config = dict(
    n_layer=13,
    d_model=512,
    head_dim=128,
    extras=['gated attention', 'normalized values', 'value embeddings'],
    beta1=0.9,
    weight_decay=0.32,
    seq_len=512,
    train_tokens=808200000,
)
Each number is 500 + 40 x the weight over the matrix's rms, rounded and kept within 0 to 999. Layers, rows and columns count from 0. Numbers have three digits each.

# down: layer 7 MLP down (transposed), 2048x512, rms 0.0281, rows 1567-1613, columns 128-191
# up: layer 7 MLP up, 2048x512, rms 0.0305, rows 1568-1613, columns 128-191
down1567:414518456472374450540489484483512549496492522471574502437446514509486502531397501520507548511543487487517486464552530514427506462525529439515530450470500476491495454508531513465553562515470434
up1568:433459476538474457493491511496498481425608479554562503518496475454510504540448530477491469551516424488479515420505427489462505512549530493480514438460481492468385457517534471517458516543475502
down1568:456516514464445504474494489519525540458505518556435496462602499478509457470427493524402461484485503507509499496466521525399552452502478458519549513517490464563492465509443462481508518443401572
up1569:537456534599548506493505574500560511437457505491528514509526549547466493489503536518481473513494514516474430527466514472479466544553502481464478534538621474485524524499522538559545426524473471
down1569:542546522558521492505503493485536522406538459564541534596457483432516512488546455491493557527513519428491560433451518451523479458459466508469456418498464501517507566456510480475446521534494458
up1570:503473529489555481487548500445475544482463481480476536460531524537554517511447466511455480521502547506500509515482541510467477497528476442558492496470476438493503434513475514528475480507599529
down1570:520489563487522489462453483482521453485494459497563464522443488456533469516536531591448511474449519489473459490487478589535459560542504516541499439409427449509444533471493520525480489458505534
up1571:477472555608492465539548515484556469490503539515482493539514459490473504531533431547480454491559475501457497530455459537475538515489483543521521547515469538463418495477525556461481554561484511
down1571:442541553490511531484464497490467506482483498445544497513459583580600489497494514482467519466447478461585508476541538534433475423483543546497443471568567546537571407473507494478556513538470512
up1572:482507485561526543554457536478539488497506509532513545479460491449494499404434491463535492488468479483513544436452474495517482455499503491451515499538506502445465563491488498500443461545481438
down1572:494450455487497483511451552518506537631489520484416504503557471546445488489479588446495458558548515524535487508550485511502517474522488469532503490553465554490457576521516492506523475516444451
up1573:534497451513514522506485500422477526501496455510500562463497527441442570492496551485467528510571522520515521495492523486489500420534452467574515490500519472504482572532476527518487446488440423
down1573:466485501553491508624461442486531522463498485544534485478486519522524536478499537529554403497505461520490513574446490545405476462509475477543549534467551501475499489502512484447508474491441477
up1574:500516402512605532462485498453546450490469530483465428507555515475493479525619547530476469545538508522449488528469505563481552547431442504467389508539538451551539445485550512462546531515462485
down1574:497532514471482562451551500454559502484514482524512538539486551493572475508564518530456528501480450429427536498523498557515533494512540528559548524528466499499527567560521521426487549517510445
up1575:491513546543472399533565566502519416539509554516481556529501481499459505467479520519536521501537445543396522459499510512510532456509489538505541452510488433431501520467564546524444528515511538
down1575:485557583523528509524437494401522530519474537455537479532439489482477481509583486519481474529503437570463454531502504459528507519564466582458479458484517481480456485517535510553450496489508502
up1576:459524546483450524500535502445529535511499539553516498505471413486480444538523501476489513484378497445454489495492457483477453463441514498499488451475547521431530492507589508508456525550554559
down1576:515545457510440476470510460440507529533489395531450615482466514497451436487515466525452507517559557463480462465470539474477570484482457479525431443523455524556510560520475542444525448478457501
up1577:505513483507446549455526484528457525453537464502516540487469431465511559540593493466513485525560522466502520574489486465538576526540481539426534479520468483469505553457453504564564533536461500
down1577:497570502529562410568409552510399483548413547476501597415571557484513529511524560504507538534554500474506477438455564521515549539455499443520442552536482480529431502511499464455561477477570474
up1578:436495495517414485484504485567484535487533544574528450460484525472523486490530531499496522514447531516522525456547482501531492577511471431504477504470545507467425538495461565567471519473476521
down1578:462411498496536478502596510476445488469504466459540554516512523494522493470491530475496496493475480511437575433577542556519525518511504464516521497511560558498518479523476548477549434500481483
up1579:487476464502515471482480481522497433482499543466481510517444577560523580479535504495440493497520509515461393566472509517451446486550499410537431498475504481557462513498582454562490469551535523
down1579:528502522493469534519529481575489479525473517521482514512459554498499545547470478485473562545466545449488486444458506487466540472533527528446559475533451513560498608530545473443516516534470504
up1580:598455536488496507543553520469539480447472482525472427405533509467491550522542574445553480518510442499425466468476502511517517443486535477404541535562509472552532512514486525489433477616510452
down1580:574482464365491401469489501438521542511539472536564500502531524487600504438425546514462435477523475440459487445505507525452551478498450512550493543447525536523574489525435484521464553538516502
up1581:564463469503571506510485491484529529495506530542504499510465522432449590481612558521513516533476457503492520435406540503544458503522474508499554534508480518491516564468567517512477512492502470
down1581:507530520503510567379468446463441547480522560488460472572481547519519418537511504495430438518444494494448424489513574509515493511526502547497541572427530503510469475542476491484449458478406580
up1582:570477508489492474526551489456494516507440516552552579492565406472496557440481511468464443504429505496449619515507488509498540443511555503505588511527528526463545497523495454466594539519500472
down1582:482495474447406470538523476539465499502496550516494550499425493519488468494455448483519551411472485505556537568411432511463479523490530540555489503468435496486460474464500479476454502474491480
up1583:479457462502509536566485487546501518421534459557482524464482478503471476514529524512498491592478550463506441514529511524498565502502480437524429497476531495451550454520484544517498503470482563
down1583:393495498487540554484520481540514482485471458440422496497469542460533454471467485491426511528548487517533490581509469456515500472485515519532551587441496459538505461529530484455512496468463436
up1584:502463503518495507565519475432476377503508479519502466480516475466551536443512564507460476548495447531532571557512534531521530484425529517557500537490453469484507534529558467509557483543468547
down1584:529493528506491506499605508558479537495490524463488523507567540533466490501470419539555511551506475534505480511478473494502603509459511502456499505524474465506473470569461574510458517505469498
up1585:455481515606518478481530553502484431481585542507583446460493521527440548519548487485559488596512507503443452489551498455559531527578480498494493498548503457521549472449467550519478529464575525
down1585:473501500520576499542504502498431502560477486530464483530496497476456434513490441502551559497481446460498532429519484487481534387486488530448515473452538465522513501485539509469439514457533516
up1586:559488522486487489523460522511486474440559575578513558450546474477398475494442561565523485495523500499383538401497498565572510475509481480439497496557545519522533469514514558511544524548571499
down1586:542453461526484500448493461525581438505500535515499487529554465477488551513531449481433558515493444497529425536460504474499508500444497472534535496502553480463489536507422510545461508560463443
up1587:422448463525471514517524504538555512500519433518510550493548490437514465485544533506449551509519475454475500524499511430462499507521485544528437467490559435497522546521540526454529471445466458
down1587:419538478520530507561513501513525507440478537494507471521493475530542478534378533523517445514509466567481547586511514521535499547456495544528453453475433485511458502530482516520440497523593502
up1588:390413438491479487521550524558473514430486445460562535417537502404489479501485490478535408540551514478538512546476485412522527545494519513509477535445514455537442502504535448502539528426526565
down1588:435425437483434430530525596572507505524491490552508484469484559505551475486525457504460463514558526533527498530458456553556502548452528617443544466521501454578569566576516535570465563499492556
up1589:512493523421599528522479447447567598506559509503506446522448435457517546485496510621481451520513458519534489573510490538529522535519514495485454514495506462483546468478476459540440494482514441
down1589:504450460510558525498482485447515545520555464544508563465415599464480430440461483466442489510464551478438532535459507504465484489486571543504477498470535433444452442511508462512545505532422387
up1590:533460489439498516465568514510515459497506458460514500465469437467434491510490511473495459470447514535533545419451549543516485479434492517472493518455544499465438492470542581487488495484507474
down1590:514519516444475521446525531460484519581559563493504484452561452445521439509482507490526565497590467523493498541492493563524462494572537532508561478546486543476490553498523456543518466536447524
up1591:491529530568487496598501535497586391520482518523474492509517481412493585459520452492525400534456456515495497499536478492558500456490486447526520526504472530515489484450507581545494515547514497
down1591:510498515448472530415466536520578602507577470481490487482425529521510427526533511573558456551503490480470499480517492523452485537496517543485567449535520444463559518499532541439486413473539512
up1592:454462532516490459533446519448524463457541548489512478511480495538522595506589517479447431492505464444506464522484457570572530498543554491471516461538529533496458517514526563531506519544482468
down1592:478449511527503482542503439494430493483450477533568640462453524522457478448506486486492525533505624532533471506527501463528532515497465514442533515461512566529504563511527513535488530471562500
up1593:565467510576555493554457489508459464472478556464495467411484524481519442568465551427518508457512471497541448517482411520503414512508521478483481509515535434491419501538513532541519453491532540
down1593:505533463413466465501587515553421527477476452462559506464458456524437438577484601536494518472498549486520475467435547551588470503475576474463527492496522510514495544515471484478502539619492470
up1594:439445485478493540445458474470516459536516564492570540532461432464508476506521492575585498591450510514494535512496444464578509572483501542515498475474534507499493533510522516502474561500407483
down1594:488547613526495538551584512513394457515468504505546483519518455489499491487516523518537475520510509517476455483482467577506470494495487568571514468527475505454581443472508578487458467558470514
up1595:523471541488409375519550524452603519464531529559515527470521535395513502443493480485502471491533367487448559544512503554501502453536488500506561531611526404487466523516482497502519466519512490
down1595:528441518572439492481476479550424625572525450554430542526411475505509487516450464452484496500514572447539576546453662555444510568459540537550485417480531464522463510504514449568489430444463562
up1596:518527422540446422433441496458514491553562492524500503488487444416464471439542434482449507552547522456468643556428497471482593471537512411504491503479481487440505474475481543527447426539463520
down1596:439508501425550504635516531547536484556512445551471517492510531526493475586470546480528486571501471474512488477487531580506546539485493457563459489549476467551504463469463592525471480560422468
up1597:523496472452545536540496473429544538527463523500522459464474499437550501525518497540475498496523564518473514551505486536514508538529535532544485501471586472478542555526500556485497554470540461
down1597:513520552478453488531519517494478485465539460477502456545518557497562461478442511414449533515585491543515499580490456513465461533522534473523536491500551511476478518471540441581546517528512495
up1598:482515488475558547548483525456491557513519486483530542540531445572544499488454537450558486522468467477482494480511530455504498543487527523575495478467520544511524459473496494429460483437563481
down1598:492489507468514495518474474446558469463490451514505561450516501513504425452528477552466468474531563483472441465522522432417527490519497490541467535470556561480513632403444602564477531462525440
up1599:515443410582555589514507494433554471459453465464568507507552478569472486523526487505486454475439427469449477511498528457613478415475469520503478419459606556523471520525558495511457471472475543
down1599:499503488533577505538433507533545497449487495515508417478499535473504510498505413447435542504499489509456433484465488526487509526443550536447439511499477574476513548583483384490560466501525482
up1600:429543486520496421496460542494496444504462498464508519402463494481496562490503471524460499471488438532508453493542481543474530490499567438521448503491528430445470548444475565466481477551476486
down1600:465408554473530469418586488528500545469463438452472513464494439489441531529531507537536520477526440580486598455494509484545555510492503537463430513522441470472477535475494564527507515572560485
up1601:500460548519522463521590539545519483476434443471496537490598521474451563454504504584544518563504560451466424530486526462470492484491529452550468517433442528463500541491518459503464454498554450
down1601:451444472479489547536468488480430463529545607518541471415541502462517424472468477479477500561493405496518510500483495442526448550486558473477552468596543464489522486442532554474502447518446503
up1602:539515584488512483556458538433486465471488570530477508497441491528517597450528497509510461538507463465431505490470499602541506544388502489481540484511480525436456483437483483497529422563500522
down1602:502485501444443572500542504481508488450532567447549424457503506518491455536481486550469501564493557408485490553526526550507467461490480481504472482487520457481525484546521473450456488560545474
up1603:479502504507492453547522496545582499489422456550543461458550460530470526504495485560521472580569457493451509516571566542494580421504524472529546582555549520453489506574469508525545463489545487
down1603:521535410480449511497493535545522509453561517504499424487582489540559466544493491467478478484500466470464472470535512554554539493467588491532489526601504510495498534490502631443593572478485552
up1604:464546495475465493437442524518514475393482510507472566454482504551494520460524575530530478506515498486450475494491548504620502526495509535428493473558530488455548532504517468452529527488519485
down1604:503525451550531581459487536512466537502507475539480493482480503534496482512560461461486533520435410492494464469512470467551530502472481442524474516511493465500500475478487509478548558512438453
up1605:486522493494479501484585509480541581518537517515461575506569489479463510529515490447522512552482473548460521460460453513531514472495441457536491539551513450560492504523529540515544447477450567
down1605:454554478489544521441434560469523486517555466449467473508490557485534476500418481502488491540520467528454451515539522570441529487523565504515468549517440495518558551492508530509527476505522485
up1606:531478526452530483494538586533496486427521509508488516470491520546470604522560456511505517456488461467526525523504507478411556554478480462521473488526487449457524533476431443504500559562446451
down1606:544483478551549503531511440495383480467543578524527454532473523533535412466421547519509450514586573444494512560430498545502546466539488427454509513452498511436445516479471504488464487521508514
up1607:499378523445501536475477547542513477401527529480527572499482543521470499492509479471500501471527454503518434423440514493478509441479516538503525490567499539520537499530558511540500415540510492
down1607:553482557453429431449495524495507497477568523490424487495541486461484458500497453536482518453502497521530428482511504527478522484470486502591430506501518603497512485502495507509520510492554535
up1608:523500485553545495471551545508535497461544509545482541444512496625453605485517522521513461544514479584483506514507553488515509483496440471492445486510446508513535450497502569547574509530511475
down1608:474493545491486496506490577525533483552519510492544484485515496492542471497523408560494585471491439577532516487512516537515515517531516558453549580504509513456595520485572476550503576467508524
up1609:476484513637545509465520571404512514480449479492607493502506459489483555505531479485436486474538444462509449547494438413527487528496439502438478481470563439542522557471536467496531503506587496
down1609:548533540476433559496506472525520484500494420517437476502502516527604484474550476484517551512520474460484528486544483497491399530463504538520473448434492498504519447483505527544451438482493528
up1610:507505492527441445524485461526575473493520492501457471497536374477515541441548537454550477545474414540547517462506532475465563456537495468524503555527510527442582497459511478517510496518442519
down1610:452528481452471510521529507521505497494536555580424497481588479459458521537558457493497438537514547492561522443510490443476548435474465480468520479496539476478454528526474519482516488482485475
up1611:485516448511533482498477546484494495486497554477491493554508472510520507493473522500498466546544413426481497479532480488542453519479468516517510509536462521500468486450464514526576580446480576
down1611:497504491514495502533469453469547509465550559494475450498489537515439493491504530534511548460528528514483495509450520530520500522477486452495539542519510550505431501515513521509463467537545480
up1612:480447503453464505436531524535561484484509495462554524445530515477495540539502525518527471513443424454518506532563511501483547485496500480494496530542541450468515499525569524508542482527499444
down1612:579528517525496505506468531449491435474449476497517521509538555492409510466527537496487478457458539535474473590449454512480481489488517437507479511554486455533501524486541518526504500534476508
up1613:482451502547543556519490514536462365464419530501542483518491483484501497509480525468480524503526425580463543554528468529556482421468488535492539534565465529479500526554475557588481462520527574
down1613:533463479578503514491493493507437481546481467553414547480497500435554484500460569482517518486532499539483470459472479546448590532529522519553527518573473493478554541573473514530543520470496437